config = dict(
    num_hidden_layers=14,
    hidden_size=224,
    num_attention_heads=7,
    num_key_value_heads=7,
    head_dim=32,
    intermediate_size=576,
    vocab_size=4991,
    hidden_act='swiglu',
    norm='rmsnorm',
    norm_place='pre',
    norm_eps=1e-06,
    positions='rope',
    rope_theta=25500.0,
    rope_fraction=1.0,
    qk_norm=True,
    attn_scale=0.332,
    bias='none',
    tie_word_embeddings=False,
    parallel_block=True,
    extras=['some layers without attention', 'local attention windows', 'exclusive self-attention', 'capped logits'],
    init='normal',
    init_std_qkv=0.0359,
    init_std_o=0.00679,
    init_std_up=0.0359,
    init_std_down=0.00679,
    init_out_by_depth=True,
    optimizer='adam_variant',
    learning_rate=0.00155,
    lr_mult_up=1.23,
    beta1=0.9,
    beta2=0.99,
    lr_head=0.00785,
    max_grad_norm=1.0,
    warmup_steps=496,
    schedule='wsd',
    decay_fraction=0.569,
    decay_shape='linear',
    final_lr_fraction=0.02,
    batch_tokens=65536,
    max_seq_len=2048,
    doc_mask=True,
    train_tokens=540000000,
    max_steps=8240,
    dataset='wikipedia_en',
)
Each number is 128 + 32 x the weight over its row's rms, rounded and kept within 0 to 255. Layers, rows and columns count from 0. The size above them is the row's rms in percent of the matrix's.

# layer 10 MLP gate, 576x224, rms 0.119, rows 251-260, columns 112-223
size [106 101 110  87 100  97  90  91 112  93]
[[128 129 128 123 167 131 122 119 158 231  76 138 136 135 126 139 157 146 171 174 122 119 109 194 107 135 143 120 126 146 137 120 128  99 104 116 137  86 157 154 123  89 133 148 116 141 109 180 188 186 140 139  93 118 104 143 152 139  79 121 130 105  58 121 126 100 114 123 123 167 120 110 105 120  83 152 113  93 118  93 149 101 184 113  69 135  91 118 170 168 112  40 187 163 153 142 149 165 137 154 128  97 141 153 168  91 138 112 126  76 150 186]
 [167 126 165 110  66 158 102  94 118 174 153  46 109 156 183 125  81 116 126 137  93 125 135 125 135 164 152 163 125 120 136 118  82 148 136 165 111 133 160  98 122  92 145 162 110 145 131 151  98 109 152 139 113  98 130 166 114 145 106  86 177 100 145 132 132 158 160  81 129 145  73 134  99 152 119 105 163 118 186 187 135  88 153  35  92  81 124 103 132 151 169 147 144  40 151 128 134  83 126 143 130 149 113  99 157  53 159 124 111  64 143 156]
 [133  56 169 144 175 121 158  77 133 114 122 101 140 161 142 127 141 111  66 140 213  50 133 130 138 138 135 151 164 101 163 132 147 141 110 118  48 164 137 117 107 140  71 133 114 126 163 122 116 167 188 113 130 127 152 107 146 143 109 140 194 156 135 160 129 173 141  89  69  85 116  91  96 107 115 100 129 199 184 142  70  92 120 120  84 114 126 165 116 132 124  95 143 104 114 104 143  72 142 145 141 108 122 182  94 110  92 106 138 162 100 136]
 [128 163  91 138 148 162 146 155 121 140 131  46  86 131 163 112  86 179 116 143 115 115 103 127 113 161 137 132 161  97 151 134 133 196 113  86  65 166 119 158  98  99  70  96 118  75 186 147 107  99 147 107 166 104  66 185  91  63 168  83 161 166 189 115 143 156 165 116 117  97 142 131 154 145 103  96 152 119 128 167 108  90 112 159 127  94 144 113 115  91  46 132 167 137  94 136 141 173 150 119  79  91 120 109 117 169 111 174 137 128 148 156]
 [147 172  92 168 105 137 171 106  81 105  80 119 133 125 139 128 113 161 166 151 192 129 116 178 171 110 158 151 150 116  81 140  55 169 142 129 102 129 127 179  72 115 138 172 208 143 113 114  77 148 137 119 169 105 128 133 130  87 143 134 144 153 119  72 128 139 120 161 157 108 124  85  97 166  77  82 117 129 164  83  78  93 179 162 132 168 131  49 171 139 166  95 106 178 144  90 156 140 100 136 139 156 122  90 166 129 147 119 127 103 121  88]
 [101 144 165 143 144 101 134 128 158 167 139 154 116  93 122 148 126 164 153 156 142 165 168 150 110 133 188 183 116 135 204 165 124 105  40 111 135 129 101  66 111  99 110 155 131 110  98 136 119 179 140 124  68 164 101 151 142 148 105 136 133 199  82 125  93 171  77 152  98 126 119  91 104 146 200  74  93 127 136  13  93 133 132 106 198 111 128 149 168 152 116  97 187 170 137  87 102  82 112 102 100 108 140 149 149 138 149 126  91 125  90 128]
 [128 161 103 125 217 115 132 121 126 160 124 128 134 165 114 104 127 167 155  86  94 155  98 151 105 190 127  69 101 140 124 109 121 171  95 154 107 110 133 106 140  96 115  82 191 131 127 158 113  84 157  98 153 107  87  89 120 152 115 127 125  99 206 145 136 185 144 133  91 145 118 117 115 128 123 113 114  95 145  78 109  40  91 164 155 128 125  93 156 112  84 161 172 142  79 159 160 101 117  71  25 182 151  85 136 133 139 119 110  77 138 110]
 [120  89  76  93  97  96 134 145  55 132 142  97 154  89  77 153  96 137 157 141 190 103  96  68 149 194 168 182 118 144 131 178 175  80 165  90 140 175 128 127 142 187 116 169 124 132 168  97  55 119 158 138  55  72 121  88 166  79 147  92 134 112  92  90  83 101 123 106  95  53 133 119 122 113 118 114 108  78  94 109 121  81 114 123 100 142 140 101 115  98 125 120 118 111  93 137 130 180 156 138 142 134 179 162 118 144 123  47 106 100 112 123]
 [121 112 119 111 138 152 159  91 120  70  94 151 134 151 147 122 109  93 146 178 147  83 110 138 106 117 147 158  83 132 135  86 129  74 142 170 113 105 105 114 100 179  79 139  91  81 150 128 140 118 145 125 114  83  92 117 136 106  73 111 130 154 150 104 159  84 175 162 109  85 148 131 134 121  99 102  76  50 150 111 117 127 147 117 145 141 129 159 188 104 145 151 183 111 173  96 114  84 110  27 180 166 144 112 112 146 134 184 109 149 111 187]
 [117 138 159  75 162 139  64  90 230 114 112 108 124 148 131 160  90 137 132 116 130 154 128 148 105 102 115 140 138 177 125 137 116  66 103 159 119 127 118 126  41 167 115 103  79 131  95 104 126 113 142  56 115  69 158 166 109 146  94 145 139 161 128 159 149 103 138 111 139  65 100  42 143 108 124 136 127 125 134 110 140 108  91  89  90 176 107 120 168 130  59 132 133 119 120  98 150 126 187  89 120 121  97 174 164 119 169 107 155 146 168 135]]
# layer 10 MLP up, 576x224, rms 0.12, rows 251-260, columns 112-223
size [101 104  92  92  97  96 100  89 110  93]
[[178 121 125  94 105  96 153  88 195 171 166 124 194 143 129  85 134 155 164 164 113 138 111 129 129  87 101 139 115 201 143 204 125 127 167 143 115 140 165 159 171 119 185 110 106 133 113 126 125 140  92  99 118 113 117 126 131 163 134 122  86 170 111 144 148 110 126 178 143 143  25 151 126 146 161 111 139 123 142 133 197  55 105  95 146 109 126 130 123 128  66 138 116 131  80  54 145 114 102  77  81 158  95 127 104 161 114 105  81 101 111 167]
 [155 136 113 122 149  86  99 108 132  95 131 134  89  80 132  84 151  67  95 175  87 139 113 108 149 115 155 179 133 103 102 124 150  76 129  56 121  98  96 112 148 163  75  65 141 114 153  88 162  99 115 155 173 169 149  63 145  97 144 159 104 124 122 124 153 134 119 104 141 103 186 158 126 141 115 124 113 176 131 118 177 145  99 115  70 158  97 154 139 155  94 119 156 121 171 124  90  91 150 145 137 200 204 140 109 122  96 151 155 143 143  99]
 [132 148 145 135  98 141 159 147 176 147 156 130  80 132 148 131 159 100 135  98 118 140 199 123 110 149  75 159  67 124 108  85 121 143 126  64 174  80 143 105 122 185 117  88 120 191  98 117 167 121 117 125 166 134 123 111 186 146  89 164  34 113 112 178 125 112 120 148 130  98 144 148  91 166 167 176 133 158  81 149 112 149 122 122  69  99 137 157 169 174 128 121  58  85 145 107 189 111 117 132 170 146 127 169 130 123 145 163 141 159 122  32]
 [133 201  97 154 129 124 134 155 129 150 120 130 125 120 134 147 139 141 150  92 121  90 189 117  98 107 209  80  91 105 113 158 120 130  68 149 167 153 144 196  82 142 109 118 124 119 148 171  92 129 107 141 115  81 122 143 179 120 132  92 142 220 209 110  64 161 100 136 156 129 210 132 147 109 138 129 146 120 111 198 132 148 134 112 170 132 110 137  83  94  86 132  96 154  61 140  80 211 133 189  91 113  85 179 148 167  80 142 172 160 102 145]
 [101  96  77 138  97 124 142 205 148 144 155 142 106 110 136 145 145 160 158 104 197 171 101 145 128 148 131 197 151 117 162 115 139 125 104 170 116 170 158 146 158 113 220 188 101 143 122  84 145  82 131 136  91 172 120 125 201 145 172 151 133  88  66 136 118 102  67  72 160 151 103  86  91 115 160 138 146  92 115 147 147 127 147 117 111 114 139  84 139 176 131 101 148 129 185 131 123 105 180 153 103 160 129 111 149 172 118 164 138 153  91 157]
 [141  89 110  88 156 109 144 130 123 127 143 109 121  92 151 161  86 146 117 105 208  60  95 143 121  84 212 122 134  97  94 142 138 132 145 113 180 164 149 166 115 154 143 103 144 123 152  77  91 150 152 122 113 124 157 144 156 160 128 175 166 122  82 146 160  72 114 128 136  76 109 177 163 142 145 114  73 129 148 110  63 166 193 154 212 122 157 160  75 156 108 137 123 153 152 114 166 122 146  58 118 179 129 123 143 125 117 133 110 184 108 114]
 [137  89 128 129 143 112 104  89 112 113 104 110 110 130  99 140 139  87 143 208 135 105  66 116 141 121 132 170  90 161  77 135  98 125 103 142 181 189  91 170 105 124 100 166 180 198 166  21  92 180 130 120 139 136 161 172 120 138 134 111 187 158 137 117  94 142 147 139 108  59 143 136 160 110 158 185  97 164  91 137 101  60 139 124  95 173 112 105 144 112 135 152 107 104 179 172 139 123 180 134 160 103 118 168 131 101 135 196 155 125 168 152]
 [ 95 106  94 136 107  92 135 152 124 150 178 149 110  85 101 112  92 168 162 176  97 132 105  87 111 115 118  95 134 116 128 123 137 180  59 162  99 153 102 102 119 124  89 135 119 139  59 155 135 164  83 199 177  87 147 102 158 108 159 110  68 124 120 148  97 138 145 104 103 158 153 179 131 129  66 151 198 172  82 167 169 160 136 169 135 128 137  87 130 173 134 105 125 134 112  89 161 128 120 123 105  92 132 101 127 170 153 164 176 173 138 148]
 [117 138 116  80 117 146 159 136  83 115  68 198 120 148 142 198 105 109 164 171 114 131 119 124 126 120 179 113 137  75 134  92 170 197  35 161 138  91 165 136  67 151 184 142 142 130 157 136 144 199 142 113 119 160 162 120  94 136 127 109  70 123  85 130 109 144 108 107 142 114  80 152 162 163 110 116 143 153 126 158  93 167 141 125 150 138 152 162 101 109 140 114 179  99 171 135 155  65 133 135 143 110 162 101 142 144  92 160 129 137 162 151]
 [183 110 109  84 123 159 111 114 112 135 144 170 116 186  97 180  93 127 155 139 126 106 176  91  67  80 112 135 120 156 130 136 178 128 160 163 201  85 129 137 131 161 132 174 135 147 160 131 107 103 194 145 158 103 176 133  91 118 139 133  88 124 128 118 116 117 165 100  50 216  86 138  80 136 201 189 123 176  72 205 148 164  98  93  58  98 157 160 134 133 192 192  94 131 169 125 128  95  64 162 167 152 139 130 123 103 108 183 200 151 136 150]]
# layer 10 MLP down (transposed), 576x224, rms 0.093, rows 251-259, columns 112-223
size [103 104  98  96  98  98 101  89 106]
[[115 126 151  98 136 130 152 154  85  90 165 158 176 128 120 180 126  82 114 165 187 107 143 142 112 169 143 137 205  63 123 130 163 106 186 134  99 151 110 142 115 136 137 165 122 148 111 124 167 108 153 120 149 129 174  72 197 106 121 100 142 150 126  93 159 108  72 112  77  90 172 156  49 190 139 142 121  81  68  74 147 164 140 127 153 119 107  87 125 119 112  88 158 173 102 204 112  94 136 136 131  70  97 140 169 185  92 120  95 179  90 151]
 [132 100 108 108 110  95 124 155  96  65  96  77 103  92 140 103 139  78 164 159 104  74 151 111 145 176 145 141 100 173 128 138 140 181 136 157 116  98 126 103 149  95  78 103 165 156 128 119  79 159 130 144 176 166 114  82 140 108  75 138 139 131 123 180 142 136 198 154 188 132 163 100 119 115 102  92  95 179 160  99 120 122 143 118 163 134 137  62 121  85 133 129 113  72 152 131  57 121 124 122  89 106 103 129 112  85  81 144 164 144 163  82]
 [156 129 162 109  88 111 103 125 116 127 115 125 145 156 126  90 186 180 156 146 143 101  64 160 129 154 173 137 144 123 182 149 130 143 124 124 121 100 161  92  97 137 102 151  50  42 108 109 108 158 124 133 108 164 120 156 102 102 144 125  98 194 125  91 138 127 128 127 152 103  74 167 158 108 140  98 114 100 127  53 151  97  98 163 152 124 109 133 151 133 139  85 139 122  98  89 140 152 199 101  67 157 109  99 140  96 116  54 133 104  83 178]
 [108 107 146 140 110 104  70 155 111 173 165 179 136 114 140 177 136 120 142 112 110 108 150 143 101  69 223  70  17 156 101  58 164 104 114 150 175 182  98 147 108 181 131 154 112 145  77 173 162 133 132 148 136 129 144 127 160 151 119 129  55 155  91 166 111 131  66 156 116 158 157 134 114 113 181 111 127 141 141 109 141 193 116 125 157 196 150 110 132 151 160 107 140 158 102 117 117 189 130 158 165 165  90  88 112 111 135 215 155  98  72 115]
 [ 98 121 168 123 147 122 185 131 116  95 119 104 153 151 160 142 142  91  95 118 125 168 192 130  75  87 179 157 111 138 118  99 124  92 234 119  87  53 108  60  80 189  96 114 129 136  97 180 125 176 150 117 160 135  83 146 162  72 108  83 175 121  75 144 135  95 128 118  97 146 172 105 130 158 138 109 119 115 142 165 140 164 131 118 106 130 130  89 101  85 127 112  90 156 107 132 116 140 162 104  95 110  85 143 132 100 104 179 134 154  81 164]
 [121 174 170 153 101 147  88  82 131  96 114 196 201 126 110 167 108 136 132 168  69 113 100 103 197 122 116 164 132 118 115 173  79 113 142 127 120 132 194 122 127 121 147 104  97 176  85 148  87  54 140 158 109 138 147  81  91 143 107 153 186  59 129  85 136 165 141 157  81 105  81 126 111  73 158 136 104  99 151  72 146 139 139  77  84  99 112  86 166 119 138 157 118 124 143  65 123  86 137 115  55 110 127 104 113 139 146 113 186 136 120 145]
 [106 127 114 111 180  95 144 166 101 126  68 161 128 136 176 115  84  82 131 159 208 142 164 123 131  96  98  90 182 119 107 137 127 138  92 167 176  59 115 143 121 156 119 194  87 133 166 161 166 161 116 203 165 104 171 131 141 136 156 139 106  95 154 140 154 100  61 150  94  77 103 119 101  89 145 177 152 174 101 113 176 151 117 110 133 132 147  98  81  90 169 125 123 104 152 211  92 114  88  98 133 171 155 115 152  75 108 249 190 114 197 103]
 [105 115 169 144 134 110 138  79 128  86 118  75 133 129  51 120 140 132 101 118  89  97 176 143 127 124 135 103 105  70 137 146 106 140 166  57 108 142 160  86 120 115 142 127 133 104 140 140 164 163  75  66 104 128 105  95 114 117 112 154 127  89 119 187 109 143 176 105  82 148 139 142 107 176 102 147 104 122 102 124 149 127 135  99 141 156 129  73 143 175 148 133 136 150 116 172 126  95 110  90 148 151 111 129 133 110  46 135  76 155 190 120]
 [136 150 136  84  82 135 135 135 134 126 128  99 164 151 124 127 168 134  94  53 125  93 175  84 146 134  67 160 142  99 142 129 156  74 186 137 120  81 119  98 126 129  76  47 145 144 154 153 182 120 188  81 147  93 181 136 140 139 136 165 130 125 105 203 133 132 152 159 155 185 116 120 117 132 119 163 121 110 117 101 159 109 126 203 102 133  84 119 131 137 131 144 124 164  96 129 150 136 145  96 156  71 125 145 112 116  75 190 161 116 150  92]]